Weights of a small GPT-style language model, trained from scratch on English Wikipedia.
Size: 21 layers, width 384, 18 heads of 32, 52.1M parameters.
Architecture: rotary positions, untied embeddings.
Training: a variant of Muon for these matrices, 382M tokens, 5826 steps.
Each number is 500 + 40 x the weight over its row's rms, rounded and kept within 0 to 999. Layers, rows and columns count from 0. Numbers have three digits each. The size before them is the row's rms in percent of the matrix's.

# layer 6 MLP up, 1536x384, rms 0.0584, rows 811-883, columns 192-287
101:545554513519458459478409496522531488392545449571476562555532567447446514519452485494516529481550555555546527460459472506447480479462511490549489582544501517507533527481514558576541503496513503462499569488502505531556545481492495443563410467499543561566442428558479540468494451493495499570
098:533457505498504503556508485480477522509470505518461499517576467515416456505544460465463455548415510513504524485551500486461524512469501486491444491408586492488534484459535470436497473449563512580512570456516476528539442452478468522558508513452453442493492509438539425435543445513585464527
104:454521532509491479513522506499528532476478530591438488570503465523450441519431484550616615506517401519488555468489509498509501538527455519473520598471458465520577525541543476552555578509498538547525546577565431504508506480507476429485467473494523551483561456511558532507459541435511573525
102:496552523532479557532514521542447531455555480524529527481545537532497531552474468462445458600400508469431507531540488519553467482543498499481512460490533522512484467477517468524438411524454568470496450520530546545459414561555472465588396488425505507432521505423477544463512474470480562468
104:534571484465485484572549526510507508500600474542499432519479569483491493577435471512569520486454469483515535534504564502447466535550532455477450459480534518503410501431520486552427436491429513414511547503487529537462466493458485521492504578489528477543502566466509498513450483513468503566
104:490511505450524549525458476531534458502358443471479465551463525516566525555503601505489517538497459515469454482517470520484526415531542492551473450598492447500546444435489507514480567521424453473545475497429515543448481542506569491553453539457498512523486524484512518515496439466520518455
096:467447509524471538430483487589483536546467451489508499520490515487498508579473541511499523484555536487538505438554455530421527539502484431505528469509594492551497506517485532516502451454462469492471538517535473487436536508463550480504465531549542570488486482554400515531557517529527541602
108:510489511568493469485462501478468492521506411462566548486455464500535502484483475499545556439456489567473450550563564547506469522585529557523557525455438458473514549549479489490449522499468541483478620440478548507539527483517554493546501511524414357563528489488454507521513530531520529473
098:540473413532576535446502415485602418490434519463512461542536552515509451492518455457516467535513487486520484441466521554472463479487473540523527486417500479476470527476520467484512453500546509506531549495502469538454466531497455498494454506467547595495435459425471449431523422495484481478
109:558543499484473545487580500542488525458443505495475555445525527555463499448490442505542479555462480548552472484419505555433458484490438549497484506419497439482542541508593483510525516459505496527521460524468550491405577510518464586500619534477501491558486470510541510611545563495509452500
103:566446474445487538454529528407522562503446450479505510534481525413505426511492547468522554519457471570536523525455480499570528490498530430490454498487479385450566551464580480520535553519487471445425515521465504475505470553514568516434513504500492496537473474489503427456526548501438528505
101:481485469502468525557475501496590477472532494551510476571523378504453566483494503456537482471441569501453477436464453418468533488455494446501472527552504438478468470563500511459528456465523551408535491545468540521526539535477549490472575525505453521559520540514505530512490448495533579566
097:518421417558522523492545490518546531483506478477469450491500531537493453460458468606513502491498509439514432538545471522543501494504425485511495496484427529463586547444494506509540564479533566513479481589444521511484445476562564529489439483487508571558506538493557536523539535464482526533
100:511522501519539514532486463482533536457513537520523521436490525476505507461542466574502464458562539566482515511448439402499530453498462449477608500516506428483521436538530476490508503482487531517494535484515495413550472552454467542533549537440546466539516511471599531561514525538505557539
105:488473531545516537484443514515450530522553538494493472489508516502514533416445510488503512510503523500477399445485480501506493521479537452420489466502472500480576518459508459511514434553527514448411548498506484499457585465495527499504484558476526453533462481436503551471501500505508393493
097:482469482498472424523458468488479505494502496467474491548505475512474481498475507474497516551467443457462527466500471600543459480439456426504466548533494451432501472447527613451478508479495441424458455485489494535540457450519480494515472428492505523519442489457478490536534515508529482539
100:451511473563438523438447523475502484494470518543475445509503494482473447553448470544520484481502484534470552497474530498472475523595493483564482528447433567417494499455527479463454502541502521450471427571521502518513498527471540584496542525492492478474425552497571430479460493474501447518
094:486513544520473470544507551493515519516589495565525487484463540490467515540471484545470536555522533480477503478451471475491508518496443602555443532502491490519508467495528506446478515495456520513467528479542532438535582456437505506445483543501571580462532516532472520511461539421517436470
101:518509545533489525593415536414480470583482507490564447515490613511505492448533509413519494486540538495517430508576485509495546498542455512534499497425491456502478487528552587489541465555476518483497523511469523502511485471460537537492488445504504497491437499485577511421607526572499470545
095:524499477525549533456458502500480527599515448496495549565519529465576432528550497469474430502509503497426546556454507571466551510526516488526531510496505553550536541531526556525511493486492581558508490523486546479500599430524454515569523534463485492493547443467483499460494495549482507506
095:515527517495429487461517448527499572493527459511403591495524487495469461541465479431502581546497452433539528450522477490528458513524464475498492503530542476507458483502583516511532464462479547497500558475484515498479429514491467484509580483513504460460484548481476548467509493506506511448
110:492517537548519541514460419530493553452640494513524416507540494475535561539462461511539565533510526532507492435476498509444431471512434481503555452545428501552492492486526463545444398549427501488483555478517465480538485502418557432556430443479467460512489476546508470461454485491550481527
104:445508437600456516461420474528499478532469507501517551516505519507530544559481484492507515450526566505533414483476447466496507463484505499456525482489487460520474451525500520559485485449496502499524539477560545473517500506496503465545561462523505494414560508481441544489461537464413440477
100:496516413508465484463520522488502460528493500492454498496451508459491455405471483473500388548479443488556484490457551541508553440469419509509402516452553508474548520497430598503480457520532523565513484494544472525490476551502438495490553523448467484483578501513540488510469543501524526527
104:474522545456458517551506551473479501467599515500517471497404440479582496485520538505487491480508592529504490486534501490463426556467506490472533502473537458555474551477564537531476492457465503538409536449481508547504488468456523509481525443459515519467576498466435522440507520488523457490
106:519446501482516430517516516487529472482590497458487523389491446519539481527520491495481492518508505522464402542487483466500509487527503503530512542454475529485466508523440402484441519523556563506511471450483532579484453561555531512460475558499477419535425565495537535561511507498533468530
096:534502462485493505518543552504493558487563491408515482514482441630474472551464395537517504488524596473542454502511544508498517539577569466561460509529572510498560527456463504547442527510526519495512412485471505445427424485498507467576462501478494507466473508532510468479510520530470408520
102:475502524535512446502499496499525461520530440534506495526473543495565481539550561437554475489488501472509467558435499472425487494517471519506471501420528477497522465505537450446486535503511507414480525515482468539532400498472539523562464515532463495541460462495429524535464452490508456505
094:484411534424518450557603503531561521422510506411488545515491492481502467498547490481503486513514452440543488482513477538502467450537481509509424520563528491436603459510506465479491515471450497491426518557466533526501492515529455511465437563491546515492527523435466507529532564494427475455
098:397493490543573442486545622494461522537507469495527514495488490511430467447557554519538522525471470510477589417474522549444478574445534552448467412492565494427465542456496494460442553466516452523423453563581476490511520532475468473494470579511535548480440457468526488506452497505454525515
098:469487498512523430465501454532477538497478535522474510477481491497473500523491471543520472559408411497514472495574516569540554458507465498497487504460503454505524545497447416491541497538569492529467506462527489471536493454458509527485494465434506476521550548479555585474475443463511514547
107:523502472574471529502512525484479500548496509519554449544522505477530461392430541482473488498511429500447507568540542416533518574515508439501510478485427463543435474497528471479515458542510438473415525508482558522503507549435496515523466448530513500452428502541495562497424550510470468540
092:520514510570415537487542550503497548489528523438563540488493517535485532482490471440474484523546557607526554472493545546475481514534440434512515509482523518527464482498541458420494494523469511517471527516503512616517455509528565568458533469513523529533528487505497525458563439509454483516
100:497570503512504512544496529547535492522558438478558539497563500509451480493521472455466489468565450498501430497480501428504547448501449377538474462427447470489530484473549431526472476531538475450518440493525517591501481503468458512458549497456611525444528513465526419501505621523550498485
093:487414427488549510527498496489504567510520518459571527534523498486497601446538532483560543504502535487389478535537478483502544545481551541543529522550529451561523530454519467579519432518556514550482561541467462493519540595472528454485542490517529574508537476543517477528511488493466467581
099:470483496524507525551523523406533485474529528472507547478516470541504476559515529516477559480566481537462529568436435528573492476515555513552522483562558511491477472540522531481472583478520442405501468421561444498524550557555496562519468520504491474511550512544525488480503469469468418522
106:528506413516550546465496441495498545500526550486501501537474536507539476403547485460399462412516534485546520496415493520467505503468493550513497522463521616481426476474484465504530524497473538477496527506432476408519468507549440485467533513519551472473515485488492508494553457455540523478
104:490502450533472428422437518455430458571456416507462468530459512551407418498559456454486523483537547495464518502508457478472460480494446560440559423478497495539533443399496499507473498556506502507434515403407562487480570435491534546506513503506529537489495514490460541551515544473528435487
106:610440479454561428443506488423476480505527560473466495502480459525511490480488542533535488442516484565423498505568520562506400472477547582531483534489531518579507514553493495516535550503519533472470490522425524480492502465500520484504551414557538431432522472549559489505552458455464407468
091:409541553462502464535520437506507559497495406481448516505499445500548528535457509529473474493456553454416535528559467546452478504516519528561509456466520441518447475469554503529497610470473472498577443466493494521480544528504471546514488503514505517460544464667526468390478466612482546496
098:480542501459525510502355426423481473476506523580490515443472480513458489537475597426488526489452561509437524545510473499444521422508502495482494533527456533528485491519457496485524469519472479489436576512583484476529476464449457521538472499491523486515531560510445511536451516512563474523
089:384461545547501488525481519485480550453505550476486437513444450456520453436488452472473546568520483530496426546488555424522542508567530506497432485456477475560510492565516498463552475545411507532472573484541482458476441488515492497515470505575527525482509537505496438511506516455490504465
101:504512487510460519509497514487555573473471481477554536471495453483527484480501478485441457528459479594525438493517530424485545550510528530440501538511509500495464495464565455442529459417550560501482474458473511514458465485529519530567512420472521566479517400465481526527457490483454442504
087:490468415547570504552464480490440465413485481482428616499495533507435500460448547471521451506475473489432487498499520486463518519495487586498538540521497488543529561475529427500461508437560507478531524575530514543448475497555513500548477473450500511452507536482413513521556487451523488528
102:503435437479459542522511527538482454573465463543459510557445421476535552514442496522540453535530514495475497486543486458490381497511477524509453488415481514474496546522526436516455480550467609538454457415523536475464455551487450503512527545587565476545466480570437458403539489490457467442
102:536458568529447465492515507540488518484483534521529521514552413491613453527545471447517471472510563577499451493450565492481510480535463537484486514472525473483573409492488459502574444482542462493429412470546471495429408446500561547532449533541549538445560525556543483529532586503459489509
100:466535535479493510394450447473492467484556463513556459511574497502506413529535496590488508462576452511493452421467416453472602465422477520505424496516509572502524471481445544451433543501470467505469476475486489515514486506550514545579526497477479529530504503560531472522445492463415500515
105:484494457524461509517418479445479449504569542463480446494426472551524487490462502514514521506572447545526529459543431476427510454631452495438450483505417485534533595513527498495467531488490559510508481540554488567514429458499468551459467480517565500482472523526558500497491534569517490478
098:460528546554557464498560527540505493484474461463472503449449482484522531466482458516496404519562456510479471555452491473503519589454541492491562554462457481527590534526541522544516422485504553446456483510444482472577507556444487489539496514458513503513462518557502462498499479521462461573
102:462481456547497450521449448507505437505476514542530517546559548498541513509508441534489509440509522477491558580494493510552433563469511508531490520532567513472503460492460519471570522435446496492512523427554559517452462561519500562517535459443494498532537505614488508455495527528476415408
103:456535506541453557522494507542509534517473572488527513522479475499514466483583535503459467527519513499443526495529516487487493438513558411496496511488552505504479418471508474483586521514531494499488445531542474508444494469501460496495488448439543415417541479496475482522548469473500486523
099:485503481532532501453532513534486496479465538460474466481493536458491523536451470515549514457554493476449474504510511446483484437489561465492554575477498482482616490521545495619529437500517444566486540447401449503492511463554441509490565526454521419489477461428468447479506565471424529558
098:441542516509500577489518463514474553480502528429461474510477488534537534477514491466455547554427493523498493573456545474534552502528458518527473519489466522510471567471494440520471497499501461437552472555511497478497517428534508529546540556581548611502432471523572521498580469513497438496
093:556440463549510512424500534513492431439511554526538518523487543592523475530522561546490519423455529573504507461523500456462511473536520513503523442564507492534506567532454454549427464532510508518504498490436545557579516498508555435531498496426402493541474509471505545468492470472479515404
098:454522495544504515517492517465504428461569437569553538503528504545499518464496553498489541543486478522450533554488413471496467526564510507535558453458424536533504489525498483510548432547509436560579531457546525451483483486489499473469532425459509457511530455502539439451436480504408474487
101:544487490570513458533510489499500461438375486566489552464487516477533550443491501526545447442480572474491500448479508492482506495589539490527448536525494555550474369493560436490519487527453492493496466441491472552487456479497514511481594511443497487531594485581485547539567480468519520553
105:475526511457576531503448452418520527422449481570456519467557412453519488482439565562429511533519502532486529558443463456455490490491487532492430471472530481429509445489468542447443420465475502476474486501512479481535571476546464566477523515527545538538464491481483510503473419516463453530
103:561536470478535540542556426505484490464502489418491548515549453543580530517455435459456479502433492509452534596456517492511419528446490518464566533409481510522550481408480575490526488525497488450475473488485549547502522533552423484519473460522454479509511506450473494515472472445485509469
098:542497519466536473528485525513490538518467511432519417472501451522558494507497532463476494552488430506520553589450530520506493437499520486631491514449467426451535537519513499433531471554538442489487440536507523529510489499484479570531520438508488423413474499565499468525427543509526492554
089:503451524477467546478505541480496508454461480507496571496516468445505486475504471498529507478527491534500508473415494424554451484536501546512531487490427459438511577473445454461481411500509557533500556513462493486565508552522488597510427469527569441492477527516588513497537530500434500486
097:519549461501531482469505392449499504569472516458460484508469469502481507553558487537567446474535519499478575438530594492526549433508513465564483479473504441501511457446452510575537536432486458453435527429427521482544438429440476464519517484536505422539539478496521499530541487509500514542
102:475439484484512474551520506418544521531494539556441510540548511535562552440515540527543523477552519555529483479509431441542558442545520434574454539483544494474484483527508500602551507459484506428433495499549522528508483483519510521475494508478534576492586495460521541421494476465497433478
090:518584537470520507476444528478515520483461558462551541510461534475412506471497531466470516487526541506500543394503499545455440577444566534515498565577491480489511556470461503566464508476519492498491520572422437501533565505555523464522489473447440526378495504553526497573529559546452555549
097:510505527537488507506524470481542491575513479409519563530516483494437503493457537522479507590458503445442495471468511533498475544512557455501569549555538462494497508533493460484481499490517526476463463510464453521471516494495463379535503500529534425444484465461517500554463494462556458475
092:518485478503455464417514481538565494511465428504482541494523465455479527496500416499553515510487456456448479543538528494492491499558484518519565484536451500558538499486559521546576467556575510443565504475420519451461528491531480515433549514483551506507508476454510410468521528520482509503
101:499441496483613520495529528520536517462532444478527501513587569504524462517451473488508451536488486561530510467525534453589568475484518489489531621507441498516526560553559511492495495450525488511472470467410520505521527524497500463586485451527498450492531469443479488521531498518471563541
104:508473526516456504443566506521525535412451497475498470513484547551521435514503531507511428508463504525516440506436530486524426433524474483416522560388478465446512529518493415522457493523511501529481545474527541466454539507466526495486462518529530506367510461526457507485526488462548487507
112:523504554518475417501458441570475509447518455503484551509470490482594555466504477519458519529495596483518451456498520506492442509511429539489472508549424531446514504462460507541473543529466440487517538508492479471520441469548429476495495562447523511506531470493506492494510527503516535536
106:520485520511545498490484455452416542451481500537505539528517504442517558539470531615515526507517471591595562483552518497566452458488445554580478516552474491468532484454451487565486520474513447508442420490518425492508534498513569539508579498475512501477516449506504511476523545464466572517
093:484455419433525532519448511505499554358478505517528517527544489499537491456525529440541464436457525533481512479550499488502486480542508411449481403458535452474454485514442478532498518565524461492496546430516483528497502554457510547521568621508436516522569474490477485568497469482548516505
094:450481480511506479513537564510498556486504468572515472547513506501491482449496482443507455471522484433505508457547526485527529484496519463534490530488496492581521473486561499505558513492468537515465480464537581561476517500579501458566571427529436469494534476494534466478495457505549480510
101:485513436420520527455515503488494529565446510520455553521537501493567537477488523544470490506485541421459441594488578459546516535476458506567476473542460485498406543522482435509531516450510506375459520491531487491509534519476512497524527449437497545505532503463469477476468537535517522466
103:460506507501507521466512431480573574509473558530463469542466476450510511455527562547568529492517422452486521487524486534436495432568438508457538485512506498455467546502512509479513500485494513497546546533453474541540476499462497465536512473481477593365434453518538481501525530544572528518
# layer 6 MLP down (transposed), 1536x384, rms 0.0542, rows 811-882, columns 192-287
103:463564507476517519558485548484546532488554513529532431581482476513557516503511478542512367492515587491454546481457557510481585483485485494573479504550539462532520438518371453493577530492433500470464492504488550523487458443463487492526524472558470501499506577504475448575512527499486467500
105:523493506521405460542516528531482559484451463485489472543475447441506572528516505536544475437403487546545538516484561553527494511526487523472535508520485521486487492517556501425526521516502495496527535501533467474553445506573546512497472528488508468517541472571520459382458536556518507532
105:554544559500460556492553474495416501512503497501517479525491475539431523548499540554540580493556481546520470473475496509424563508463535506470496525451460515467470522465517517508497459470485490505461501442513473507459419492522456508429379549472554481507475466526477454538510487462473575429
088:509510497532516482511491468571481501470527530475523497489463546508518507463489452506541489554549506512490495479506490531588455518545478521518443534530537504531488554494483541451537534468502453460450547558456586468494518522507536467481522514523477520517540442427425491517501502491473502467
108:464545498510515491489529480464457470535476491472501470494476440472532537502514507558529450532508448548461530525471503457528477588496520474448447469464495458547508492498483454546475493514560498443491570455499496541521574530469565443553519505445507473490500479567371525454506546478509444538
099:534502533537446482496522460570505522454463434528588535518495520539452470484503531482500512520475504569531533442463481537462580450495510523496473560492412439533502471506496472470500566489544465454447507512536420436518528460512514459533474497484496523467541560482478490503482447490500484487
084:441532534587491558545471544555444499542566537515553465538493470494485522604543539478532471491431365505530493488601401511470476546503513462431506459503453476522449503547500530509467402503428553451569515553452488504512509479439494508516499457529547556608489506538450502463509473404509590490
101:528548415484484458433497555493515532499541465501530507531503480514455448405486542492456476503491559559499527542499549545495515498550518476516403499518530508470436585472425407517522485436481504501545492497531541475492547474532494478496514511536505490510514494501452473497564517433494547407
105:507481492582497530510429516494515439473472537546447484487452491475447528529503489506520526458529422485466522547576446505427575514489533512511410499470515518529467492498469552461535524477526491525474495509459517571495520479506558499491491488491461428447448425466510433497512483574509519476
108:502494483566480490517437423417451454449453529534522509525490491549492425436550551566505464501482430510543446469531565504493406504459452531536523530575475492491489571477556470481546508513473490444507465505560498440458460446588491471539528473560525469533519537500456489491499460468537457367
100:494549356525515484486482531550542506512532369452581493487475529489383519470517487554478487571552490578521468455486584460502456466395440485519470480489530421598483469534522444540526487578476513526480455473445475488526484548534467524488502510433487491502503392544525494497495497533489466479
087:535511508489503513402588472550495548529500503474494547483429507451506523489488573480448401488414538456503502485489527464497525485491414487522521440492523542516557517500501512562561479475444497515442527478500527584475495580468477512465426446570502544474491557537483525545492472569455424544
080:506440445437463466532537490548469538459493545487519472535495515483549477480522454451459455471596557535524463532487531486497508580554455500516443559516522464496530520561474526501495514466503511523445417473496518518551451533428487499502476413512488565491464502461523526494484495537563514432
109:432411522520533464490507441479493498508523542542559474516493540486607568532527537522422528464502391450486520495470462524565499511502536507490472530448486476531512484505514495464504530522430606457531524494479533506540483473450539507483512464486529500566553516490527495537465497507477425492
096:548462557410488541581455509528515469505517540516529568549565544473479533474512527497434512495440541565495472505458512461541580455512454484490529467532478497448516495480434500496510497467413480453514462548381468518468448385482498478533488469483546577468497548575525439469524482464457518423
099:487566568547542558500501530472518515534468504458583452454483513571435484493484496548411476421483521512492463521472502474442494535522542466501433471463493527535517496482545482527487543535529514509410560490508522430544468453525485516466473528490558521551456492430527531512492525482571480454
101:433509512492503536555523555498508552494461553546473410485567543540477496508529584541557403496542488522492550525486505522494462537545484578438437507497503501535534550448505494516583488565527530517504435489457491528423472531461527506516505517500525463501458502551509485483502598457491485552
086:458451534489450547471533442482527502497473482509443555537537521454559451582467456529454518433559532485425567501569501463483431489472472500475487489498508514482483549477497497428496541488548563538572467532417511481532482435548498436400445469448436500499475499532486452493503531517547536559
096:469506480505444487529517485501461464461504533496449523453499563514498547567544467507494492454425438465462541569463520542544426485518477494493518543562511429532476533488550423488478510471467504462559538450514468549545535460563467472472499561488573504431486545505464486495522512445498492494
091:538446502560505407486452452550450460468490518514460552528492522518492460571476507403445492538482513551492495497463433439527457485499559512428533511531416487448500533439542540524531486461508527527515444445445477475479533584530460549435494483518446569467437497451474426533537493517512526514
085:510509528494539504492526499546493517502451481517538509533489535434537408476454518448497441439535535521525469521559470467508460597515481501442517508483472541457459402480518502473498503574467487456451476496507501435490517449494500522484553554485484490448463545497453540500566506503500508546
126:503534525542469483519550539540443555542511566527522477514397502535518496513510517488504459480455589526535416558532495513457548484497515539539471474528453455497531445484448525491488467467469460569467516499463466428407443483474495491566504517522501543560465556552479499487491535489537483450
100:498515480465583527544482478540531572615514559524471529508534451495498536584466493498539504451460532436509449445490539525507502501421528520410486506539534535505480563427483516490470589522501486514524469476533579494470542481447458525493568480504441472469515512438488545486517549504453546497
082:516504537515527411518511513463564523488511502464527448516525549447491542520552500519522553541463490558507579549506420525502522522449507463477524526471480408508472465451484486471492566534510526484443605496548453481498472458527499486500486497536490492456476518487481468530578472458523605449
101:469504496454441483449485495475511549484528477527513490493500512503489503541478542514486545478508458593448460500465428475465466493529506456516507552463442418510504533469541523484481445469509528548470462461560481517434464485518478520531522465478420473431472505482530533470567456436469508493
116:480473506443522492470513487516550452488450537511470528494478408517438511526522502479461513513522509459484581562489444466525511502463510532500467429451476474498574459490602508492493502428545392455486462508474506483480462516490496447470418462450482513458537433521461550478534435541553476385
091:490476488493466514531498521490420509507491433444548538539554521446515527537479452518515600387502490512552528501495479454389528523530478503505467427506482462499512446562415482530459432524477505568528468517477533455563484527557527481425451504500556520441463544536499544512473518482544519506
102:527570478485511492465482467527477521472493506494501448519524529565620505444419578462559535482452458417493441553520485498484513594475493563514462529495533474479489521500584467503549449542406477487470472477514385494486533489480508591529484543562496519494467522483509498471492480472477482426
121:470544518511489543513522493476523425583524503485549489495475540509490471499487508545448456548465466426435469531480473407544528512443520486504459476489436595486477509544494520508500534519532546563554464453552471470497522513521515481490505499488545512501521485419565507521487464524527525536
086:501485537522485421467524538506470465623518472572516554514502447442404517492502533522467437477494512504407529447488436518417579584484508435539443427575503558508492485482439525444493535521382522488510505446529480580483472514529515518494524524534498499493497546508467486539518525563497543563
101:565497484515515545481498512512377442535450550452519516466502495431527459459523567442512439494495531494485460501541590549558469480442550495508462556475514496523527505541443458516431523521493539463567530535483541493500483513453451530436421544539496435476532515470452516514523458479450506444
107:464504477524447497516539535488451442438490524453529479498521588488509533473456547463481488537474520477540443561475512534537472494512500493384537510462484572503545415442476537484445490570410490464522480461494497530565508494514552477505486463501518463531485500508489447464492502513467430461
067:529480486429466436506503471497487497489409567519547538482459526473555510500568457550545462496541560526446524556551434509509593509511514544527509473429529473528422567542520453446532532447489432522502482495513541491489451484495563518514571526464459538451489553432445501542482544502536543526
108:502542544511463575584513487498496530477535492495554496559467450537451444508478485544505561554529536491550486537489516546474471491430471468571472530490510481534504473516491422441476480497480484497548495538492499555502558525540457518492476490513452546490507563448490535557504541459505444536
092:469523459516455452515439519474491493438509505442420495509505563554511556525525514464513485478558568508462526551531510545513493473477465553402541535477481531493448537523491567469445491537526570482536502544492444549389505411490485488517483437500473531511445552504463553483489469459515458475
073:464463520469519498519483485591522491462494571568390602502463494486521513466534493402403429499495476468518404553540454440498543543452522536426460475523487503474541526543515534541478524485461544486522549530470537506446465446443524480450496511477519548520413436464531523463549534466552442451
099:586541513466478526533522522519459582480493441493487506518492490491527466361518460469465461473565552438536469478565475499491498548518521465469525467475507529513492438464453470504506570517535470466477580512521483468445554483548444534479477564474520435539439560532488516557632453456474522537
096:489478545506420459471512512566486472527465573529534533521482490535514494500477513500477528476562488445473475500569562546514549573454502552477533463550451510512446483492537552485484507545524529519485529462502454477499445486504451458454553543537493454557556561421484483547554477411461458627
108:519556531546430514490473537572502434559489456523428505484386532538571512454426448495492568535499528509473516627455480487492498547474544492516491498479520436478448489533504594498484497440435580461518571480455468457535536474456415431483490443493470491408545495499528530443499511506424447437
090:479516410562497467491554521491450589479517548546450510535487550548471540495486465550524518415500534491450519533465491479488568489533561490504470475484527483461604559520500439434555498537481421479531491500504536495447512536491513570477439522448470496478498463567503451411539473473546533506
103:462522482479576519404493503476514470525532498463537436476468556467493441541580515485459545469452507415502535504437536477523430483489536503546465499504419483467470538480390527504531525498532466468521495481490524486540464445522502540477537447529503473463556499525493514433496465458450432519
112:516491531468456533543545533441544467529511503476494487535478508528538490541495518502504505442478484434536547489447514538544481514484496543533579532448438507425550511446500545539477401527518445469493492406481552429479579488475413461491428530546466443522489577433538494596493470546470527537
101:477547574511432502499531530504464463571486461541520586510517438480444509492561582574485496485558460471540487463482560504495585446458502453486516519535551503557499425532440537462623554440500525558533512461525540567502532559575453540524497542482459506542480475445548508467484446494464450468
099:545486475479497538489522504468449527484462546375522433473495497537505430508528479542452490519438537449503550505506529484476538510447524528457603490473479470493550581522465542479486537515452454535414465473568498495507518492470452535497492575470424536512527530503455552462520543553499448432
097:589536542513477551501426522477497520463539480571517450456487515460474446501458486494611482509535552518452517522444470521490485455474463550535426484551536519522584477541533442514436474506529467446542546492516503546493485499507537463573591552446551463519484431574494499448469533482512531498
093:498500470533474505505453409524577485508580483515462525564534504507460499493565476548491492542469530577503525575561505468483451501481476518557506518522483491433500495538494474488482462528502486457524507448474471508461491487541479540552582502520480536497571538458514468489495536457490508577
098:521479482494440456488482471439466486531542541412488508484494417422462553467559427501522506490524440504507493503483486520555528488515513551447401478571464467434494485505473631460563482458505447513522501476407493460514548497477479553528523492526488465524461438515468484546499513475518507484
102:455463472524488492497501521578457497448478553481532603507497512448494512491501468553554517501483448564592522371485554508495494489554503452492604512494520527525515441536557538507510488454452462454563533510604491487537543503515472552514528537524545525541580535493472470486511526527551529499
081:544511517523454496514454511505415560564544406511472431532521489552538499520563498575467540559554472408541505447546482511543456576514482429548540493515433440495524476579536489564469479437487568414528536495488504470479515486477461516490504505519511467513512509530482491498437495456489484506
094:504484578433517523512471545485508503534498582458471514507443525449466503535482502456472501487560500481542481499561420564569512522597518492462504468462506532468431419477526500442588468477441502515507493496456541447460493480476624495524438501530568574480455494546441499459527615471510464541
110:530546569477477496538553539548477543525500543492438467493481534499491449519582465481505422455488552402514458565472449474471508471450482539560446545516506551461521516507429514493564548556554522565522494509428503565574432502498511563483496537440486477465539545512462537524483517519511489519
094:507573492544544482454515496493529520483512537558498487516540494487483502541553440533492496493486470455487513495487512478558491486460511435445481549492485490501589470565511526510543472459510543460524488526463434513425531495510455516504499455448534579446489490540503409521474469471546497475
090:487539541436432517468569490461519458485498557472545525479573535440538530457538491520493467446443502426496557438519438550451512508534533473511503488510559572516430530425537572489549456490510525484543434468497501446501461496510535532475563538559417633461558445474487516504477549518492500455
089:532451540470499497469575480522478521413506440461473502480535448460515541496539510485551425591455461511490468563493464520554540480471496469514520467523520511467460553475496518497491556520439474466529544489515464514500508427521448460558520481584473543463541544582491528520472540502562509581
104:463479554528481554577500504485461511481457471478583510457519581479411544403498513523470516507502490455573481505539564459530399531476454548548552570494499516487451535559409466558473414511586469479588553502484489450500553489476441503483520478476475520568557470500583443465480550470454513533
091:500445506462515551533487520486496430492497542531544527467475534498565480504449518507455547505528501447457516507466508465483467497475523476477581549519516501470458470514516511445515461508485501511470492495487526584364527452490514528516450479509520457573424520551460493552455532505520519516
113:469461583564516462533562506471516482454526518514492451490527511470481519510460523475481517539512445506513571550562494456488504540489536506503474444525452505595463490467503439486429514494433486483554525535492531491496488533530503516554442430424501590510454490555573511472466426447465519478
088:536494504477565496444499432469502513518448538508501479513509501501384562439515465516474487508563471478520508542540519514510521494552524524477493439530538538485495390563532534460514404526497543560462563524518466503572548517555542461421546516542505532450562498471489447492448515536490527519
089:506542508558440477498486537606477539516537503453447435497490494425539492517491442482487479466420425474569477527477450502477486477527464460510516521491552449499493500470486534543483511526479477443569488425442448509468565443488501508467577470437523550523519547547527564487479544549518523543
101:476573388534452575453446510509553528490474395557516489479463462501495548481464553479535530510503519517579498485484505501463480458435517536459486522505560532489535476496441494522558489466523571500442500540425522612547497495522435558530531495516436492511517576508526508475449475523471464553
084:484540555433467529506462517494514522477433537441470487545492468479513444609557449416443502480509579522553507443564547466518448491536510513517484496526446455459534545471513545531501415485558526468456493405536471478458531434560518456487447584537537502415422566513455486538508514490532546496
110:475504482499489534529544582477499493463456538465522493515529529467569499503525445535502519398515571488568507482451531462540506468505473542497458508490504475489472582567524478501496480444504544531503466500494466515502485457519531497465484462490457563502501531436516554479462466503506524541
105:475521475488469448501508399602434396540506515446540496504490512540490488475533508573527482481421444510558399494535461480477496507473455588468481446495532530482466555480532559470515561462479464495545512504482459450505511474482566466429479525484496492496532491516474454513506451569485530517
084:478454462522457483543513494456514436493441558555522506448476573562515501496496487532475520461484513460562516508451531509543527481443474469531494494471490525545509464416418532450541466545534568609553459495495541449482469549531524520395456482438483564554501498527452559566484449508514473462
105:499500578525480468558484501477510426421572471474489493527488490523516547476455436491477408504509543435513514480484485477425483528482545440535459471488482526461502454532516492531572450503547489565503435510485548584567545495491486452570503471529476483468468518507471525479550518504472495530
095:452446542496520508464451484499479528487524496479513408460539491473524524458506478458483513368442428494485505493480541496514539482446400487473491490450445474585528457535500558535553452490547488541483521494524480479505490493420499530572524470548493428493551512497460498520546518510417536542
107:469474486481444566456535496515502572457537489490501461506461473533487493485492501577475584525432521503503507505543483513528533512495477482480530484499502498461489478553472471420469524487418522432471472491461511475472528541486520539507596533597539527449536520481557483503466497483484515531
104:459462489529490482564521413494539497439546506464458547442617484463476443446435532503459527493488521515554514523490476492521515477491473452535508513534547501468492602484539519433523511519475498481470543515495512420495420489471403530565546462502510522464541498495475558459572473588506521471
094:478490508504521427426459529500462526473456487447511511451462492400445510545567591500514425535380457521559476524495543522519448474492592523401533547575503494520444495502477546508479493479535405517514425521488536526555470499554522464498567508528553489494513479511543485493542524532467483542
097:555459512518520536457523588556511491416490476462537488589493538466542456526465480479426583541472526575488510456416450533545483496515440527510436425518573482471564478500503502543580492411446518504416526444489449495535541537476534511506443528478515540528459461554481521471495532490553439471
092:475558528508481522425478445532447533542511540547483506534495524550470463498478461501475498483487494462527521494565458486582504572488522496509479409479461539513467572556562464485478547536487482545576494498486578470458455439583485545498524489571436506448551478438503479475432475500504485488
100:506526503482527490479580525511483510519501517489506542553463503536480602498563470522504429488542542473460482466563443411459435549473530537560420497525517516520510544483527436495476523550474476456442477449538471481472530544512477501521501529500484503470427460416425446427474482455515520529